Part of a small language model's weights: 82M tokens.
Each number is 50 + 12 x the weight over its row's rms, rounded and kept within 0 to 99. Layers, rows and columns count from 0. The size before them is the row's rms in percent of the matrix's.

# layer 12 attention value, 32x64, rms 0.0764, rows 3-19, columns 0-63
103:38 50 49 46 28 62 44 39 44 23 31 49 48 34 49 55 61 39 49 42 47 48 74 46 54 43 49 52 52 55 39 42 58 67 71 26 52 67 56 58 49 58 56 39 29 48 59 32 54 64 37 35 61 49 66 44 49 15 54 37 64 55 64 44
123:49 48 39 31 47 21 36 40 63 51 32 47 43 36 57 47 31 59 36 32 52 26 73 49 55 46 31 44 50 31 44 54 45 55 47 38 63 33 34 56 59 52 42 45 39 29 47 57 45 36 30 57 51 59 59 32 43 45 71 68 48 51 57 46
085:39 61 58 63 42 60 53 50 69 54 54 56 51 62 47 56 63 51 43 53 45 38 48 41 55 52 56 34 72 27 51 40 46 56 60 61 68 70 57 42 34 35 70 74 67 42 38 55 50 48 51 62 46 59 92 34 51 43 60 62 40 57 43 61
120:51 53 46 38 34 45 71 49 52 66 27 32 51 71 54 58 52 59 43 51 39 40 62 41 76 37 54 36 60 43 62 31 57 57 54 43 50 28 38 60 56 48 57 28 46 42 58 49 44 73 31 67 30 54 46 58 53 42 51 50 51 58 22 40
095:38 48 47 61 70 42 44 65 55 62 66 41 64 48 48 45 49 40 45 59 56 67 56 44 48 68 33 46 62 62 52 48 64 37 42 22 58 53 63 60 65 32 69 54 52 57 34 65 53 53 64 47 44 61 42 54 29 59 26 54 34 31 66 70
087:54 45 59 51 49 70 56 32 54 51 36 38 56 63 38 41 59 44 76 53 71 53 62 34 51 50 57 28 62 57 43 54 42 41 60 40 32 63 43 44 29 40 43 36 72 62 76 44 66 45 44 39 32 50 48 45 68 60 65 47 52 42 32 64
105:63 43 48 52 66 65 65 62 47 58 62 68 61 58 44 52 46 52 63 70 64 66 55 42 38 61 56 64 56 59 59 48 58 34 55 46 35 62 61 48 49 71 27 71 61 79 57 39 39 62 69 58 33 55 44 61 47 60 66 53 33 64 41 56
091:36 32 51 45 59 46 51 41 31 46 43 35 54 40 52 43 45 59 36 49 42 52 72 72 67 58 68 28 67 36 50 66 57 43 60 51 52 55 36 49 48 26 62 52 54 49 50 75 61 54 66 58 49 58 36 46 67 53 29 37 38 34 31 36
099:58 73 63 38 50 44 50 48 67 35 34 56 24 51 53 50 46 64 34 36 33 42 63 57 49 34 48 47 59 40 77 64 42 49 61 48 43 34 51 51 39 57 69 42 46 50 58 44 61 52 83 42 71 40 61 45 43 70 57 45 38 38 41 47
105:64 42 57 58 73 39 50 30 45 52 56 42 46 62 68 36 44 44 62 49 59 62 61 39 42 35 60 75 53 62 58 71 50 68 64 68 61 69 49 37 53 60 34 58 55 63 33 71 55 26 51 40 45 47 51 66 59 64 65 55 64 49 59 52
096:46 35 39 56 46 51 37 42 51 48 43 57 33 52 68 28 50 49 21 58 57 64 30 27 61 33 28 63 53 33 56 57 51 53 57 47 48 37 43 18 42 51 48 50 48 51 48 51 62 41 52 47 45 50 29 36 58 54 55 14 53 49 45 45
120:68 34 50 61 68 50 35 60 47 48 49 58 37 65 43 44 38 40 51 52 54 71 49 60 41 64 78 74 45 56 57 55 47 53 24 77 47 55 63 53 46 43 42 42 48 82 36 37 57 54 61 48 46 57 46 65 53 54 48 66 54 39 52 75
088:56 79 41 62 54 40 33 55 85 58 44 26 59 25 51 54 30 53 52 57 54 38 50 24 50 47 53 53 41 58 52 47 51 56 22 50 39 47 37 51 53 38 53 55 58 37 49 53 49 62 48 53 46 58 26 33 69 47 38 42 57 55 46 34
095:48 47 68 47 46 55 42 45 51 66 43 77 42 52 51 40 40 50 38 59 37 19 54 54 41 47 32 54 37 59 24 50 55 38 40 34 79 47 53 38 45 41 61 30 54 47 37 54 27 66 49 61 38 36 52 37 39 54 44 61 60 57 48 28
088:51 27 38 43 42 55 39 35 40 30 51 46 53 36 63 72 57 60 45 57 60 55 31 24 53 58 39 28 62 53 54 36 52 58 53 50 40 42 38 39 43 48 68 59 23 46 53 55 50 21 42 47 58 38 69 59 50 58 49 50 38 57 65 30
099:54 43 63 32 62 75 66 39 45 42 56 45 58 58 62 39 47 33 42 41 73 34 56 24 53 51 52 53 55 41 54 55 46 52 59 53 72 38 50 46 61 58 59 29 47 69 32 50 72 47 74 64 59 70 43 68 49 33 50 53 47 53 34 47
108:43 39 40 41 38 58 39 72 60 51 50 34 55 35 39 41 40 55 62 29 40 40 30 57 35 41 39 33 46 38 75 49 63 30 30 35 63 44 51 45 60 66 54 42 47 54 42 39 58 34 66 67 64 58 30 36 50 42 42 54 57 34 50 34
# layer 12 attention output (transposed), 64x64, rms 0.0724, rows 3-19,35-51, columns 0-63
106:52 59 39 54 73 54 55 41 48 65 52 48 41 64 63 38 28 44 74 65 41 51 57 64 72 51 51 48 37 53 30 66 36 48 50 33 37 67 50 37 43 71 44 37 54 60 54 41 79 58 52 58 44 46 61 49 45 66 37 51 75 49 64 63
115:56 30 43 56 34 47 73 57 38 60 61 49 70 47 57 77 56 61 43 27 36 41 38 52 54 55 43 44 57 43 29 52 35 62 65 40 64 35 73 38 35 56 60 36 55 60 41 36 31 56 71 57 58 52 46 43 38 52 57 40 63 47 37 47
089:56 32 71 64 43 52 44 37 57 37 47 45 44 52 22 54 57 53 28 68 46 47 37 47 56 58 44 38 46 32 52 61 43 19 59 32 43 54 27 57 40 53 44 50 45 46 47 66 22 33 54 65 55 65 38 45 59 45 39 50 68 54 62 48
104:30 60 27 53 51 41 46 44 57 39 49 40 59 52 64 48 60 65 65 68 60 44 73 50 57 65 37 40 48 79 61 61 26 44 43 37 34 35 59 45 45 52 51 52 66 54 58 46 37 42 75 60 67 52 78 42 42 53 50 63 51 55 58 56
113:70 51 45 51 58 52 42 63 52 33 56 51 24 59 49 60 53 56 66 33 66 76 34 57 45 52 54 63 47 62 67 53 50 44 53 81 70 39 41 45 49 63 58 47 40 61 44 34 53 59 55 53 60 56 47 57 87 52 64 71 60 48 51 52
090:49 66 53 42 48 54 55 18 44 55 47 53 40 52 43 50 59 29 53 67 57 55 38 60 44 56 36 59 41 51 36 37 65 52 43 40 58 80 51 44 44 67 41 66 48 32 60 72 51 67 38 59 50 54 66 71 43 58 28 40 32 58 64 62
091:37 63 64 55 54 76 52 40 50 36 69 63 40 62 40 37 64 51 43 62 66 68 39 53 50 60 60 59 44 54 52 51 50 62 44 64 39 49 50 41 41 63 68 59 38 59 42 49 69 36 29 67 58 42 48 44 59 43 43 36 10 54 39 51
087:54 45 48 27 59 42 57 47 38 57 37 56 43 48 53 40 48 78 34 43 50 54 63 41 58 47 39 53 66 72 53 36 51 46 48 43 75 39 51 40 47 62 52 56 58 62 36 56 60 65 47 37 57 51 45 44 51 49 78 61 62 83 75 30
092:54 43 45 63 64 33 51 63 35 49 48 59 76 61 57 34 54 71 69 55 61 39 40 38 57 51 50 37 42 51 39 56 60 61 55 29 38 35 52 47 28 53 24 48 73 55 49 67 31 66 29 60 56 51 36 62 54 43 47 38 59 54 42 42
102:56 50 43 43 50 81 73 46 42 61 56 48 54 50 30 44 46 25 38 42 61 45 49 41 25 44 60 55 58 53 47 26 64 62 50 69 62 55 45 53 57 42 54 60 49 48 34 59 40 40 46 42 60 32 28 47 35 58 62 44 41 70 32 69
083:27 37 44 63 69 73 55 61 53 56 68 37 46 69 47 36 40 41 54 52 57 38 65 40 36 63 58 47 36 56 46 68 49 27 55 37 33 38 50 51 64 28 29 55 49 49 31 48 51 64 53 49 41 59 47 62 51 52 39 56 21 58 38 55
099:56 41 49 63 40 70 61 47 39 64 36 68 47 55 48 26 49 21 57 49 83 59 44 42 51 47 33 42 43 55 51 36 75 49 57 68 47 67 50 42 45 45 63 71 39 44 55 51 57 21 44 56 37 51 44 47 52 48 66 39 49 55 38 53
085:77 55 57 47 52 84 31 35 41 42 43 15 61 48 55 69 43 48 48 44 37 49 62 71 42 61 47 48 55 57 39 42 49 62 61 41 28 38 56 50 24 43 44 37 56 46 62 39 41 52 52 46 54 62 42 51 41 48 55 66 50 62 42 37
099:39 58 50 42 61 49 70 63 72 53 39 47 53 61 56 68 57 56 52 40 37 44 38 62 53 72 47 21 48 64 49 41 54 42 53 47 46 46 46 31 40 40 73 44 38 32 56 52 43 84 75 49 34 51 28 47 52 45 45 58 51 31 54 54
090:37 65 46 49 24 48 33 61 56 45 52 61 48 47 39 64 64 49 28 45 45 44 60 44 26 55 53 60 36 32 70 57 40 45 32 62 30 62 69 49 59 47 37 36 59 66 44 63 37 59 44 58 61 52 49 53 64 76 49 28 56 41 59 53
103:46 58 38 77 52 61 52 48 48 63 47 56 45 50 63 39 63 49 65 42 65 57 74 50 48 45 46 67 55 51 43 26 41 47 25 58 31 67 53 41 34 29 55 58 24 55 52 49 64 44 66 42 44 51 36 67 67 49 65 52 57 50 26 55
102:72 60 52 44 30 52 39 59 42 59 35 53 60 55 68 43 39 19 38 51 36 62 55 52 60 37 35 25 61 43 45 55 43 50 50 54 38 31 58 45 51 41 52 47 36 42 62 59 47 52 69 41 38 66 56 55 70 38 57 54 87 49 45 47
109:63 37 44 53 33 31 60 62 52 44 51 47 65 54 49 47 75 71 51 34 63 49 39 43 51 39 44 40 51 49 67 34 58 71 55 41 57 38 62 61 53 33 62 51 61 31 61 71 43 41 60 40 51 63 49 56 58 27 60 46 36 56 43 17
096:53 74 43 34 69 39 33 48 51 51 34 39 58 45 60 44 43 77 71 66 41 42 61 58 60 39 59 57 49 30 59 43 59 68 57 55 37 33 25 50 58 51 30 53 41 52 66 65 68 36 41 47 39 48 50 41 72 54 46 59 43 61 48 59
106:34 51 39 39 50 50 51 59 50 53 57 53 79 45 76 68 52 55 62 53 68 50 55 71 85 54 45 50 60 61 49 63 45 54 55 61 53 43 76 62 60 65 51 52 66 41 68 52 66 60 48 47 53 34 73 41 41 54 55 43 33 43 37 56
113:49 40 74 51 45 43 48 46 42 62 32 59 71 37 48 57 27 56 53 37 38 31 55 72 43 34 51 49 51 24 31 47 50 72 60 28 33 57 58 45 57 51 45 37 20 48 47 54 56 57 38 55 38 65 47 49 54 52 43 48 47 23 42 53
092:32 51 69 53 61 52 67 40 65 57 54 51 77 59 63 52 41 49 31 59 35 44 75 27 44 53 49 39 42 55 47 58 50 62 83 27 35 62 66 58 56 46 45 59 61 47 65 70 53 47 41 50 39 49 64 35 33 49 48 48 47 42 51 61
099:67 58 51 59 39 56 23 83 60 58 43 50 71 55 38 56 47 58 49 41 59 50 61 49 46 36 63 51 63 48 55 43 41 48 43 63 35 46 35 64 60 26 60 61 63 74 55 59 63 36 55 48 44 50 35 38 56 49 61 70 54 23 39 57
104:32 48 49 56 45 46 37 50 33 50 57 39 66 37 51 47 40 44 46 59 38 37 61 53 06 52 40 58 64 48 62 40 54 22 45 52 49 51 40 56 42 41 31 64 60 46 40 49 39 33 59 40 34 58 38 64 39 57 67 56 65 30 68 47
111:36 51 47 73 36 67 59 62 64 64 50 54 44 53 50 43 57 31 47 57 59 30 57 70 41 41 51 36 44 38 55 61 54 68 35 68 28 62 47 63 46 52 70 44 39 41 54 63 42 39 53 57 47 35 57 61 74 50 44 41 51 26 36 71
107:58 38 51 34 38 57 46 44 71 60 46 38 46 52 36 59 68 47 60 40 43 46 65 75 71 55 66 51 61 49 75 61 44 53 53 53 56 62 41 51 67 56 82 44 26 40 54 56 39 41 71 57 66 55 54 36 34 50 51 63 54 60 65 51
089:46 55 40 49 60 33 19 52 72 47 47 41 35 63 43 35 43 81 82 49 40 40 49 45 62 28 45 50 43 44 51 40 37 39 50 60 44 41 31 48 49 59 30 28 36 53 49 44 56 66 65 51 57 55 58 58 56 43 45 34 48 43 59 38
112:59 60 47 38 36 59 53 37 50 51 23 53 49 28 38 48 44 40 55 60 63 56 32 51 33 45 45 45 63 48 64 24 69 54 56 80 66 56 40 44 32 57 57 46 55 40 64 50 72 23 45 47 52 56 57 48 52 50 58 31 62 53 65 61
114:38 54 65 40 54 67 50 42 54 34 69 47 35 52 38 45 39 30 40 61 37 53 51 37 44 64 60 53 53 30 59 63 51 74 37 44 74 44 38 57 61 41 30 33 53 49 47 30 52 67 48 39 57 52 31 57 44 36 28 73 54 54 39 57
092:30 51 59 33 47 34 48 73 55 68 43 80 49 47 52 43 41 61 41 62 45 65 54 23 49 40 58 68 73 57 40 56 38 47 34 49 66 69 48 54 45 39 61 40 40 45 29 50 56 51 59 67 48 42 48 26 38 45 45 37 54 44 57 64
096:49 45 60 45 55 49 37 43 41 49 58 65 48 42 61 60 20 35 53 54 67 36 45 46 55 42 70 57 34 43 59 66 37 45 50 41 43 41 69 62 54 66 13 45 72 55 37 41 48 38 46 39 57 49 69 45 50 52 71 52 63 65 68 40
113:57 36 20 33 61 39 83 63 63 51 48 53 47 53 63 49 43 48 65 54 68 30 59 58 65 44 39 45 60 71 51 50 60 61 74 52 57 53 30 48 52 58 65 60 41 44 64 51 62 45 35 46 59 52 57 57 52 28 58 65 37 58 58 61
090:58 49 32 25 53 65 47 34 54 58 60 45 54 40 60 60 45 66 60 50 40 33 36 61 45 44 60 40 45 43 49 37 39 75 56 38 46 60 72 55 47 59 34 44 44 55 51 47 40 34 34 33 48 25 64 18 31 53 42 58 47 54 60 34
113:45 48 45 59 66 44 56 44 51 42 69 29 62 42 39 53 63 64 63 62 62 51 61 59 25 61 62 81 53 61 56 43 56 43 32 41 60 58 35 48 50 61 53 71 61 67 32 40 63 50 44 53 55 42 42 48 41 74 52 46 20 61 57 51